Weights of a small GPT-style language model, trained from scratch on English Wikipedia.
Architecture: RMSNorm before each block, rotary positions, no biases in attention or MLP, tied embeddings, normalized queries and keys, value embeddings, short convolutions, skips across layers, capped logits.
Each number is 200 + 20 x the weight over the matrix's rms, rounded and kept within 0 to 999. Layers, rows and columns count from 0.

# o: layer 2 attention output (transposed), 128x128, rms 0.0977, rows 20-31, columns 0-127
# v: layer 2 attention value, 128x128, rms 0.105, rows 21-31, columns 0-127
# q: layer 2 attention query, 128x128, rms 0.101, rows 32, columns 0-127
# k: layer 2 attention key, 128x128, rms 0.0985, rows 32, columns 0-127
o20,175,183,198,176,191,203,198,189,222,216,171,201,196,173,187,226,199,173,221,172,229,165,206,170,213,203,207,181,223,157,200,188,186,132,161,180,204,180,163,212,200,216,192,203,215,178,214,186,216,219,181,180,196,179,155,216,182,211,232,183,245,224,147,207,213,196,168,195,175,209,144,209,189,244,212,205,217,212,215,192,216,217,181,167,216,177,169,195,191,221,182,207,204,215,233,225,217,185,221,190,220,178,211,191,171,200,196,177,252,191,184,207,190,206,177,195,192,205,214,169,204,182,202,182,194,188,205,173
v21,168,193,220,197,247,208,181,206,159,179,210,195,200,212,193,204,205,202,216,195,211,206,236,239,177,203,206,192,196,175,184,194,225,222,197,172,197,192,211,165,187,221,199,192,186,188,205,209,200,178,211,204,190,186,191,181,202,203,172,183,209,230,195,168,205,220,213,211,205,184,230,172,195,209,191,189,237,200,219,211,172,176,231,212,168,175,157,202,209,187,195,177,210,234,235,179,151,201,178,174,250,178,176,202,232,189,196,190,213,192,212,178,223,176,178,165,173,185,211,249,156,217,210,161,175,201,243,168
o21,174,177,217,198,259,200,190,203,155,174,194,199,213,199,182,195,205,207,202,188,224,200,238,256,167,191,207,193,198,179,189,181,224,215,201,162,227,197,216,168,197,228,204,192,170,201,190,199,197,179,204,205,186,180,187,170,201,209,164,196,206,238,217,164,203,211,206,184,201,182,232,198,189,189,182,200,243,222,208,204,170,194,220,198,180,191,156,214,213,191,214,170,203,216,243,182,133,201,204,173,248,184,179,188,220,175,186,206,218,204,221,192,218,193,182,179,175,185,207,228,152,229,209,163,183,190,219,190
v22,227,188,214,211,187,223,208,160,225,182,204,149,208,217,196,159,228,198,159,216,197,199,183,207,138,184,192,165,238,191,220,175,185,191,154,181,202,222,191,208,185,193,201,167,175,173,226,190,225,191,240,222,212,235,197,171,227,187,190,207,193,172,165,198,176,229,227,210,182,191,204,217,195,227,204,213,207,194,209,179,178,193,207,204,241,158,208,160,192,215,179,209,208,153,217,210,216,206,222,222,188,182,181,202,208,219,229,197,205,189,240,200,256,188,178,201,187,223,179,167,182,186,225,207,187,199,245,181
o22,216,185,228,201,187,230,229,167,226,197,216,150,196,205,212,185,232,202,170,209,197,205,189,200,129,183,201,158,247,202,226,161,205,178,157,190,217,214,210,192,176,186,186,159,183,180,235,204,236,199,230,212,204,233,199,176,237,195,185,207,199,185,159,199,179,216,225,217,181,185,192,213,195,217,190,175,204,208,198,174,185,205,195,201,231,148,209,161,192,206,181,197,206,156,224,197,232,183,213,206,180,176,183,208,205,223,234,214,204,207,248,204,232,188,186,195,197,228,212,186,166,196,208,211,180,206,239,194
v23,162,180,222,155,204,242,175,223,215,243,187,190,216,207,170,239,235,213,164,254,184,242,205,172,220,142,197,165,252,210,205,191,174,178,214,168,216,204,208,185,208,202,195,153,198,210,183,209,167,223,217,213,210,189,238,225,162,185,215,183,193,172,166,156,239,174,200,202,221,178,198,205,204,236,219,202,219,214,165,179,202,176,210,186,218,235,201,192,205,227,183,202,163,219,237,205,192,205,169,200,204,153,214,185,198,212,201,192,243,201,190,198,199,200,238,204,181,226,236,208,215,223,188,208,187,239,195,181
o23,180,177,211,158,200,231,180,215,216,227,195,188,208,144,173,225,230,197,167,246,201,224,197,177,222,163,219,176,236,219,211,177,201,183,210,180,225,192,209,181,217,192,186,156,213,207,177,209,171,195,204,199,198,195,234,230,149,192,214,185,193,189,159,141,216,176,209,204,203,172,191,211,189,235,221,193,214,206,154,191,200,199,189,201,194,212,201,170,204,242,163,169,156,216,237,205,205,215,180,218,199,160,211,206,200,217,205,196,240,194,193,193,206,184,250,211,188,207,230,233,203,229,210,210,199,229,208,165
v24,226,218,219,220,202,183,227,212,213,224,193,200,155,179,189,179,211,194,150,230,157,199,212,183,193,207,186,231,159,172,207,233,174,204,213,222,229,228,232,160,202,216,211,187,180,218,192,200,231,227,162,199,190,166,182,213,219,256,165,204,206,188,228,193,168,219,198,178,205,196,178,243,189,216,222,208,179,175,255,189,182,201,169,209,221,176,185,183,217,190,160,188,200,249,195,187,246,204,157,181,220,181,179,182,212,224,198,216,242,224,160,173,185,194,185,198,215,161,182,156,241,213,205,186,194,188,185,211
o24,245,207,216,214,197,183,231,200,229,225,198,201,163,234,184,185,212,201,137,234,168,218,215,186,188,203,187,219,158,192,211,204,180,205,208,217,237,232,216,166,236,196,207,193,184,222,192,218,218,200,167,241,193,164,178,224,234,237,162,213,214,181,228,186,179,222,196,176,217,200,183,235,207,200,211,194,178,173,249,192,168,209,180,193,217,188,177,183,220,178,166,216,193,242,187,199,245,201,187,186,229,186,182,209,219,223,204,209,239,226,142,189,188,196,177,196,219,150,190,171,212,205,203,182,200,191,189,192
v25,190,186,236,254,218,244,175,197,224,177,222,202,197,201,202,203,197,221,230,215,206,219,170,181,240,204,194,174,182,180,224,198,190,158,223,172,201,183,218,227,228,177,213,208,249,205,211,221,196,193,212,203,159,214,172,161,205,229,162,220,188,185,217,205,179,211,253,207,195,222,196,175,230,166,226,220,254,193,227,251,155,217,231,215,191,173,181,176,178,224,210,212,239,206,178,199,272,206,238,213,222,188,211,222,175,167,191,208,200,204,160,201,194,214,205,176,180,192,216,217,222,193,184,209,197,187,185,219
o25,197,199,240,259,214,234,185,185,234,179,201,197,208,191,203,190,202,233,217,218,199,230,172,173,233,196,195,165,179,184,218,194,206,155,225,170,198,182,228,222,195,194,209,220,231,199,206,205,192,210,224,197,180,215,179,150,213,207,152,226,194,177,216,197,173,192,239,199,171,218,204,183,204,173,219,211,256,209,231,236,166,214,214,200,207,185,184,186,191,238,205,228,257,206,179,204,250,157,211,220,237,187,199,223,162,163,194,226,196,201,157,204,182,217,210,163,197,191,211,210,225,205,174,225,198,182,196,215
v26,211,239,251,204,223,183,179,217,157,168,215,187,221,207,230,195,208,192,200,217,163,215,218,185,211,227,217,218,195,219,231,193,220,185,183,181,153,177,209,187,193,151,207,167,195,265,210,197,210,208,195,216,217,247,190,167,199,204,181,189,187,211,169,170,209,191,155,210,197,174,186,209,234,172,223,186,191,154,252,172,217,216,215,161,196,173,179,203,226,199,184,208,179,199,197,221,199,191,222,209,150,193,179,182,200,174,225,191,206,190,182,162,196,164,186,189,228,243,216,181,192,166,229,227,229,231,172,203
o26,201,222,254,204,221,186,196,229,149,153,205,168,240,216,219,199,203,189,188,224,157,219,216,199,221,236,207,221,207,233,212,216,205,176,203,176,181,191,203,186,205,189,182,187,190,233,202,180,203,175,219,223,221,241,162,165,200,196,180,186,170,201,192,172,232,188,167,217,208,176,188,218,232,191,212,206,183,152,252,207,200,220,215,199,198,187,182,202,216,209,192,207,185,203,207,230,205,231,224,197,153,210,180,224,206,167,214,178,214,169,169,173,213,176,196,189,227,251,213,180,200,190,209,225,213,239,181,203
v27,215,197,199,180,204,185,213,195,184,229,221,183,190,224,231,227,216,145,253,229,175,203,221,195,158,172,209,182,196,185,222,189,193,181,176,216,247,170,222,205,183,189,156,168,211,143,172,224,196,184,213,195,225,157,208,197,193,195,194,215,177,199,210,188,234,168,173,189,209,170,196,202,178,160,215,165,210,206,238,180,185,202,199,233,176,242,217,192,206,237,262,156,179,182,217,195,199,200,209,194,226,236,254,189,209,224,233,162,184,219,210,219,229,207,157,180,230,170,184,204,246,206,203,172,224,217,187,249
o27,210,196,197,178,201,208,229,204,189,212,212,179,210,191,219,217,214,176,253,233,183,198,217,195,158,168,217,199,195,173,203,210,203,170,171,220,235,174,214,208,196,195,179,156,180,166,170,236,193,205,210,180,229,160,213,198,207,204,201,193,189,201,201,186,233,188,184,188,211,176,197,195,229,166,208,192,209,177,225,203,179,189,198,224,184,241,215,189,200,243,259,177,177,177,229,209,210,231,203,185,220,237,265,200,211,223,205,180,182,188,210,210,240,200,150,191,222,152,191,218,238,214,195,174,223,199,193,241
v28,155,201,243,224,208,184,232,188,220,210,189,199,177,181,222,170,204,196,201,202,231,213,182,194,216,200,237,188,202,202,187,222,228,261,190,236,185,163,193,218,175,203,210,183,174,183,219,171,197,194,162,188,235,257,214,182,209,200,238,191,178,196,198,163,230,198,224,154,166,200,232,185,226,189,182,218,199,187,220,201,165,197,194,210,202,232,178,157,207,179,219,223,181,173,186,195,175,190,228,210,182,194,198,187,203,276,227,164,241,228,205,206,200,189,235,177,178,206,186,233,228,185,227,180,202,231,163,234
o28,147,199,241,232,206,177,221,194,219,218,187,207,178,223,225,177,190,195,201,203,237,219,180,190,202,207,236,190,200,198,184,196,225,281,195,235,168,176,203,212,197,188,218,191,192,184,219,175,203,197,161,201,236,260,202,174,214,201,232,197,185,200,195,162,221,207,212,164,161,196,218,184,227,193,186,174,199,198,235,190,165,189,199,203,170,240,184,158,214,170,208,225,171,186,204,190,182,163,198,237,181,201,204,190,205,269,212,181,231,225,208,209,196,203,211,181,181,225,225,221,225,192,208,176,204,231,154,226
v29,174,235,190,189,190,219,149,149,200,190,255,188,193,185,215,194,222,204,228,196,197,226,224,217,207,228,215,238,199,207,249,179,204,248,206,174,177,236,171,200,209,211,201,190,212,167,175,222,182,204,255,191,202,183,228,207,227,180,217,225,214,192,206,181,217,170,232,206,201,248,220,188,191,242,179,182,209,232,155,217,193,189,183,201,187,201,135,170,235,205,176,243,212,243,208,188,250,180,217,164,162,248,194,198,164,209,146,191,242,218,206,190,209,211,215,211,200,207,198,192,209,204,170,142,228,211,179,229
o29,170,213,178,202,190,227,156,162,197,184,243,188,211,174,210,198,218,210,226,198,206,232,221,216,217,225,211,231,201,193,220,195,210,245,191,181,170,234,188,201,212,206,200,178,183,188,189,216,190,219,243,176,204,182,218,203,234,198,216,228,215,199,198,186,202,162,240,200,198,246,221,189,203,239,191,206,203,219,153,200,204,187,172,184,183,192,142,184,248,200,186,221,217,247,215,201,245,194,214,161,152,251,198,208,164,198,141,203,246,205,210,193,207,219,205,220,201,199,208,215,218,199,172,149,220,200,179,229
v30,175,198,171,233,226,192,173,181,209,185,214,173,220,184,171,227,180,141,221,211,167,219,236,216,191,196,219,257,179,224,168,205,197,189,190,206,226,194,195,221,205,187,240,221,184,186,212,215,178,194,220,187,202,191,190,184,172,206,215,197,253,194,201,164,207,213,191,189,170,198,235,190,172,236,196,199,188,188,215,210,211,198,201,189,212,205,210,177,214,190,227,221,142,170,205,184,227,185,216,214,184,223,221,236,223,186,186,219,200,221,173,196,213,189,166,197,154,218,157,233,233,167,224,220,205,142,218,183
o30,187,216,169,219,229,197,168,181,219,206,209,181,191,243,197,210,177,153,214,216,154,221,238,217,196,202,218,226,192,227,174,194,208,193,190,214,226,169,208,225,211,197,222,220,185,167,216,217,182,193,212,229,207,186,179,173,181,205,225,200,248,198,188,171,209,212,205,215,183,192,223,187,162,245,195,219,186,191,224,196,206,186,204,167,198,208,212,188,218,194,212,226,151,190,213,171,204,148,197,230,202,226,216,215,229,195,192,227,186,237,173,197,194,223,165,188,173,223,178,200,221,156,197,221,203,157,214,195
v31,193,191,171,172,186,206,229,168,172,201,248,243,226,210,196,183,226,232,192,166,181,213,207,212,224,207,267,248,246,220,195,204,194,244,215,266,209,217,131,160,209,176,222,142,217,197,250,187,204,201,213,201,211,169,164,184,167,217,181,224,184,215,196,230,205,171,223,213,226,173,209,225,221,176,249,190,218,240,173,206,186,199,210,186,202,182,181,190,172,206,199,209,211,171,209,188,207,205,185,220,201,184,222,209,231,213,218,181,202,212,205,195,205,220,198,167,198,181,221,187,208,198,195,247,165,177,162,199
o31,204,187,174,177,179,198,213,179,170,194,227,244,218,194,180,198,219,224,188,172,174,217,205,212,226,209,259,257,237,206,191,222,192,254,230,274,219,197,156,152,200,186,200,158,205,182,255,177,199,208,207,169,210,180,184,170,158,209,184,213,188,218,195,233,201,180,220,212,216,160,209,243,219,198,246,206,212,238,174,191,166,216,202,193,215,201,188,188,163,240,204,189,226,179,208,195,209,200,180,215,192,182,234,203,235,214,210,184,188,216,213,196,196,208,204,177,203,161,216,192,204,190,196,244,153,166,169,194
q32,193,245,206,163,207,207,190,204,219,235,225,205,171,183,198,189,175,168,185,194,205,175,234,196,178,238,201,194,198,209,213,200,196,211,212,206,190,192,199,212,174,195,204,193,196,223,216,246,218,250,194,176,171,185,196,192,220,215,208,204,196,183,193,205,175,157,203,241,177,166,196,170,210,181,199,218,209,207,207,166,225,176,212,175,163,189,196,228,163,196,217,240,192,197,214,199,203,186,206,208,211,197,202,186,223,191,193,193,198,209,206,218,212,197,184,171,206,218,220,210,209,207,155,208,235,232,201,199
k32,220,200,205,236,198,190,224,199,178,194,175,213,202,208,182,187,196,192,191,216,207,227,174,201,173,168,201,208,199,226,178,228,208,196,176,187,223,201,177,192,193,219,179,213,186,176,217,161,194,175,234,217,213,227,237,184,196,191,185,192,208,217,238,200,222,231,197,210,211,228,196,198,199,211,194,201,181,193,196,201,198,195,181,237,232,203,234,194,233,220,196,180,183,198,190,233,198,214,175,174,214,191,184,197,172,200,214,205,193,178,201,165,196,213,211,215,183,203,166,211,196,203,159,229,179,204,177,177